Weights of a small GPT-style language model, trained from scratch on English Wikipedia.
Size: 14 layers, width 768, 12 heads of 64, vocabulary 32000.
Architecture: RMSNorm before each block, rotary positions, no biases in attention or MLP.
Each number is 128 + 24 x the weight over its row's rms, rounded and kept within 0 to 255. Layers, rows and columns count from 0. The size above them is the row's rms in percent of the matrix's.

# layer 6 MLP up, 1024x768, rms 0.0971, rows 47-63, columns 320-383
size [ 98  96 108  97 105 102  97 114 106 102 101  97  98  98  98  99 104]
[[ 91 151  98 156 136 111 148  87 135 110 167 124 125 103 129 141 145  76 117 128 152 143 110 159 122 153 116 113 131 119 136 136 134  89 138 103 112 138 127 116 121 141 129 130 134  93 104 130  80  74 127  92  97 133 108 136  78  90 147  97  91 120 158 108]
 [156 112  76 145  90 165 121 122 168  95 151 135 152 123 158 128  98 114 130 159 131 145 120 139 134  98 102 146  87  78 118 182 145 150 144 135 127 101 164 125 131 155 173 122 114 126 168 136 120 135 110 128  94 147 141 142 113 109 129 110  91 144 126 147]
 [105 161  98 139 182 117  90 109 128 109  90 132 151 125 140 112 116 134 128 154 114 145 108  78 169 168 166 133 131 131 146 136 135 100 144  70 135 125 136 141 110 106 128 137 147  87 131  98 143 126 102 122 150 124 129 210 153 131  86 111 109 129 146 103]
 [127 119 131 123  64 198 104 135 209 161 162 106 133 126 104 157 132 119 156 109 126 101 140 113 159  95 118 115 108 137 140 174 107 178 142 154 139 134 133 140 133 162 141 124 115  98 102 111 125 112 109 152 109 151 145 129 137 152 124 155  98 137  80 136]
 [115 145 149 123 124 124 108 127 135 146 161 125  84 128  95 135 142 116 137 197 116 157 119 170 136  72  72 122 136 151  77 150 142 169 152 100 133 123 133 136 150 152 112 134 101 109  85 137  99 100 170 142 160 144 136 121 154 136  98 127 116 105  88 107]
 [118 152 115 112 114 140 165 164 115 143  98 131 155  81 179 141 154 114 133 110 103 161 143 120  99  97 151 160 156 133 153 150 133 151 137 107  66 114 167 116 131 118 123 154 113 113 130 132 114 133  93  91  80  96 136 158  90 150 108 167 114  77 119 127]
 [ 97 126 119 118 124 116  91 155 104 154 178 105 141 150 153 153 123 140 125 127 102 148 162 133 117  73 189 120 102 137 135 159 164  94 115 120 107 135 134 142 102 180 120 179 103 140 101 100 108 132  85 122 102 142 128 178 132 179 164 143 137 112 146 147]
 [157 103 147 144 138 148 158  80  89 190 166 126 112 135 184 132 141 139 125 134 117 133 161 102 111  79 122 121 156 161 114 164 115 106 119 133 176 102  87 104 119 129 128  61 140 137 139 104 143 107 108 145 149 163 121 131 139 116 178 142 179  96 134 139]
 [170 136 128  83 182  82 121 125 150 141 129 132 145  86 149 103 122 126 125 123  96 115 140 113 135  91 146 124 138 124 128 152  96 129 107 104 129 100 123 142 141 121 132 139 114 125 120 188 147 120 107 129 149 161 120 137  87 149 166 113 113  91 150 129]
 [162  97 131 125 128 163 167 117 126 141  94 134 179 153 120 152 138 141 114 121 120 139 157 109 143 181 118  99 154 113 132  83 126 116 157 135 165 137 133 153 142 127 189 175 140 162 164 139 163 104 138  84 111 185 125 111 140 141 166 137 130 151 149 121]
 [ 92 121 146 177 111 141 118 124 153 120 129 148 141 141 126 158 143 151 113 115 113 127 157 121 109  95 131 125  91 124 144 138 127 144 150 140 128 138 141 144 113 111 130 144  79 138 155  93 137 128 126 118 181 145 155  66 126 157 131 103  96 138  79 129]
 [130 152 141  86 100 126 115  91 150 139 116 102 150 140 144 149 148  91 165 137 106 134 184 114 168 127 131  90 129 148  81 108 123 138 152 148 134 134 140 108 104 166 145 139 137 122 126 138 159 152 135 143 104 142 122 126 165 131 165 153 153 144 151  98]
 [128 152 160 103 167 132 162 144 128 105 109 146 141 170 124 170 164 137 138 107 158 130 115 143  76 140 134 134 105 137 123 131 115 122 142 148 185 150 144 162 132 113 107 143 144 146 152 104 123 102 118 106 131 138 114 142 103 145 115 127 186  89 142 161]
 [153 137 131 120 133 117 135 154  76 146 126 152 106  79 173 144 110 119 156 136 137  72 152 123 108 102 136 111 108 129 140 131 138 177 139 124 121 120 122  90 107 118 161  95 129 139 110 114 138 146 101 149 137 113 149 124 134 141 108 140 152 148 106 107]
 [121 168  99 114 111 183 113 111 107 122  86 140 121 113 147 127 170 179 103 134 145 157 136 119 152 160 113 122  96  93 148 162 109 129 139 124 118 146 100 160 135 144 106 130 152 104 134 125 127 156 158 107 110 120 128 124 144 120 144 115 126 116 147 123]
 [149  95 129 153 133 130 155  93 124  89 110 154 140 135 125 153 126 153 113 121 121  73 135 126 101 122 131 156  71 146 111  88 140 149 121 106 120 106 179 135 113 101 105 105 115 149 114 105 137 127 166 101 124 149 123  98 124 138  93  94 144 164 144 154]
 [ 79 126 146 137 152 165 109 135 149 119 137 102 149  97 187 139 137 113 152  97 129 137 144 159 114  99 102 100 169 131 108 177 130 155 121  86 109 136 157 152 161 159 100 135 119 123 120 113 139 140 157 153 105 129 140 147  96 154 179  91  59 141 149 117]]
# layer 6 MLP down (transposed), 1024x768, rms 0.0938, rows 47-62, columns 320-383
size [100  97  99 102  97  99 103 103 112 105 105  85  99  97  96 100]
[[133 141 114 127 127 108 184 115 137 159 137 129 129 167 146 139 125 127 124 168 103 133 170 102  65 158 131 124 157 133 131 139 146 135 115 137 123 109 161 122 134  97 173 148  98 114  97 125 130 135 143 159 131 130 144 148 157 165 201 118 152 129 128 126]
 [118 192 123 150 115  98 134 146 153 111  96 122 111 131 110 119 121 164 139  97 158 155 109  84 128 169 135 129 153 111 145 118 138 171 127 125 166 113 121 155  92 130 124 174 139 108 116 147 106 156 153 138 110 148 104 118 148  64  92 173 163 112 122  71]
 [136 129 139 119 129 115  96 126  95 129 172 143  83 130 117 100 116  69 142 129 134 211 134 109 153 115 142 153 180 124 118 123 142 140 106  81 139 131 171 158 130 113 148 104 129 109  78 153 116 138 100 177  75 158  91 158 140 113 138 100 151 150 125 154]
 [126 126 118 123 116 110 194 150 112 114 141 107 144 149 115 185 119 114 106 133 155 153 159 132 105  85 185 146 131 129 100 128 129 116 122 116  95 114 125 105 156 178 103 141 170 114 124 132 141 103 159 175 142 134 114 127 130 124  88 120 123 139 142 119]
 [158 123 118 128 173  94 134 148 126  85 103 132  98 104 104 137 130 121  85  98 102 135 136 140 119 128 137 143 138 136 134 114  88  74 108 125 142 145 125  98 116 103 143 145 178  78 132 132 112 175 119 124 119 115 149 156 153 151 148 138 138 137 142 102]
 [136 142 111 174 136 120 113 136 119 175 135 171 138 135 107 126 121 136 126 136 106 140 157 137 121 149 149  98 108 158 125 180 170 128 103  91 133 137 111 124 119 139 119 110 141 133 110 116 108 154 176 116 158 111 165 139  86  98 152 101 124 173 115 104]
 [116 137 130 114 142 130 114 130 123 178 141 137 120 143 204 141 143 138 122 146 139 120 138 148 115 125 127 131 114  98 119 148 160 121 105 117 131 118 140 170 144 145 145 160 109 137 102 122  88 117 171 111 111 142  91 178 110  85 155 160  95  99 143 102]
 [ 84 186 138 104 129 169 138 116 166 145 159 122  90 135 127 146 134 148 115 133  47 141 114 108 158 152 156 103 129 188 157 105 160  96 124 128 115 129 105 127  91 145  67 135 155 157  93 108 104  92 130 155 110 134 162  78 119 103  85 126 150 109 139 157]
 [167 109 136 127 147 132 112 121 134 119 137 171 140 131  89 166 149 167 126 130 137 121 136  95 121 129  67 130 145 136  86 128 128 129 146 129 137 109 132 112 105 133  88  93 146 166 175  98 104  78 169 157 163 152 109 121  94 117 100 149 137 117 157 121]
 [135 157 108 149  97 118 157 111 145 118 155 187 122 138 133  83 156 139 124 142  72  71  95  96 135  51 149 121 114 150 123 135 166 147 120  93 178 143  91  80 172 144 113 154 152 126 125 135 153 118 148 107 117 102  92  82 107  90 123 105 101 152 112 132]
 [142  97 129 161  98 115 115 165 126 102 115 107 152 132 110 123 113 150 141 131 151  95 146 133 109 109  94  63 141 156 119  82 146 130 123 109 110  94 122 121  77 146 126 117 104 127 136 120 140 143 163  67 142 147 112 143 128 136 106 141 120 159 117 174]
 [126 122 150 143 137 147 167 173 110 109 124  99 116 146 105 114 125 134 147 138 142 112 124 114  79 137 135 136 152 100 115 170  70 104 102 119 120 142 169 154 151  69 121 132  81 136 156 117 173 121 118 125 150 152 133 119  85 158 126 100  94 127 162 142]
 [149 135 101 140  95 132 119  92 140 155 103 139 153  94 142 125  75 148  70 138  74 108 164  90 138  95 142  76 139 108 121 161 112 109 177 122 112  98 126 148 113  94 138 110 136  92 151 118 126  86 161 128 102 164 121 117 110 128 153 112 124 129 130 131]
 [107 143 152 130 140 144  93 105 144 130 139 122 150  88 136 138 144 166 109 137  85 174 164 133 103  99 150  90 152 122 112 108 109 118 132 155 106 141 122 150  94 115 131 143 128 153 151 163 113 137 157 103 115 132 126 148 121 145 122 121 126 101  46 111]
 [120 148 158 123 128 145 115 126 151 120 132  64 144 125 164 104  72 127 126 127  92 115  91 111 144 141 113  83 118 119 109 109 162 119 130 116  90 103  99 135 111 121 115 118 138  87 140 120 138 162 106 107 101 129 164 114 133 117 128 143 137  88 125 150]
 [133 124 157 104 100 143 187 143  94 127 107 132 142 106 120 160 110 126  90  95 125 110 149 118 141 123 111 106 146 123 146 110 114 124 111 123 148 135 149 113 128 122 132 113 128 119 153  83 133 100 146 137 116 128 148 141 146 120 123 153 108  81 145 156]]
# layer 6 MLP gate, 1024x768, rms 0.093, rows 48-63, columns 320-383
size [ 99 102 100 102 103  98 111 103 101 122 100  99  98  97 101 102]
[[146 144 162 131  77 138 185 124 148  86 156  97 107  97 103 135  89 135 167 131 162 110 119 145 136 123 130  92 169 180 123 147 100 133 121 133 120 119 119 173 198 143 130 101 137 162 152 139  93  89  91 157 119 144 133 143 116 108 128  99 124 139 126 108]
 [111 167 176 102 105 163  85 133 110 158 162 121 158 117  84 128 172 101 108 103 139 117 198 149 106 116 105  74 165 121 141 134 146 125 119 137 125 168 156  88 127 117  85 118 119 137 119 151  87 143 152 168 194 116 100 143 140 135 152 151 127 133 165 151]
 [ 96 151 126 162 113 115 156 103 157 106 135 106 125 135 130 131  93 112 116 146 110 111 197 113 138 179 138  72 133 165 110 137 176 127 137 127 119 129 107 106 155 134 142  99 109  88 124 182 137 155 139 120 154 140 123 170 136 152 154 114 111 136 102 101]
 [ 97 129  79 107 145 129 122 156 162  61  92 139 122  83 117  78 142 146 128 161 140 172 122 137 138 111 120 105 100 158  91 122 136 134  99 125 145  86  80 147 129 139 103 163 145 108 130 158  82 112  91 128  73 149 119 162 144 113 154 109 143 137 147 132]
 [135 168 116 118 163 132 138 133 142 124 131 144 168  64 112 102 104 103 120  96 144 150 100  80 147 173 146 128 126 146 129 175 130 129  96 117 103 149 132  84  70 121 178 137 137 129 140 110 123 169 121  91 106 109 127 134 152 141 115 132 130  76  98 155]
 [115 140 112 119 125 146 108 126 123 123  92 147 147 154 104 108 138 139 140 159 117 142 166 101 147 129 126 126  97 121  99 130 161  93 120 127 143 120 124 113 149 131 136 102 145 129 148 108 157 107 125 189 115 136  98 165 163 168 167 173 115 141 120 129]
 [133  90 129 132 152 109 131  81 124 198 163 137 124 151 109 130 121 128  99 120 102 115 136 114  92  96 146 105 161 119 123 157 141 112 101 108 143 146 125 112 115 133 177 120 149 122 144  97 122 146 130 179 135 142 121 133 136 116 146 117 172  97 112  88]
 [108 114 108 141 132 155 189 110 123 133 114 175 130 157 147 142 124  99 138 121 102 145 132 136 173 147 137 109 119 140 135 140 129 135 102 156 147 121  91 119 134 131  78 153 142 122 100 118 111 164 112 101  89  91 130 128 105 129 126 164 123 110 107  74]
 [121 133  95 111 103 142 113 104 176 124 117 113 138  99 134 109 140 128 134 151 143 118 126 130 151 105 145 145 112 132  81 131 155 114 123 126 141 140 141  97 104 141 121 129 163 159 106 145 139  95  98 173 106 114 155 142 177  93 126 125 185 130 133  93]
 [138 107 138 117 107 142 149 153 104 109 112 120 163 153 106 126 138 172 172 114 121  92 158 156 171 178 120 132 155  98 111 127 108 107 153 139 125 134 160 145 121 136 112 114  89 146 153 142 170 181 144 116 124 165 154 171  99 133 131 142 158 120  99 106]
 [141 129 153 125 139 121  92  81 150 110 145 136 169 143 145 151 129 117 151 152 115 131 137 132  91 141 127 131 127 115  93  84 119 137  96 101 124 171 122 132 129  86  97 123 107 140 110 142 107 150 176  92 152 129 154  85 154 109 144 113 132 138 103 134]
 [122 175 186 159 110 126 160  99 102 117 119 152 167 156 117 102 144  98 122 173 135 123 155 156 120 148 139  96 128 122 103 147 112 142 115 129 116 118  75 126 156 108 143 119 170 130 112 135 127 140 124 153 140 147 140 145 110 147 116  87 111 149 131  83]
 [136 109 147 118 112 146  95 126 168 154 156 141 112 123 149 136 110 129 127  93 120  93 147 136  80 104 103 119  97 113 109 147 155 131 126 125  62 148 138 136 110 130 113 127  88 140 115 130  97 108 116 108  98  90 124 123 124 110 111 161 108 145 122 126]
 [140 101 172 122 114 106 141 104  87 110 106 131 119 145  80 143  92 129 102 160 136 118 127 152 120  98 171 122 125 109 151 129 124 106 147 115 148 123 159 164 141 132  96 133 136 122 116 159 160  81 124 135 127 131 154 159 108 113 154 128 128 117  98 126]
 [179 152  72 146 100 108 133 155 148 118 147 159 106 108 111 105 124 122 138 104 110 160 125 137 128  89 113 130 126 127 129 112 109 144 137  87 161 130 114 192 127 160 140 177 128 117 125 135 174 144 124 134 131 100 129  95 128 124  98  82 173 149 106 109]
 [ 97 137  96 138 128 102  52 132 132 134 104 151 113 145 117 118 135 159 132 112 163 133 136 130 130  96  85 130 168 100 150 149 136 115 113  92 102 154 126  94 228 148 140 155  86 134 140 100 130 146 140 148 124 115 148 132 142 101 159 110 122 152 129 144]]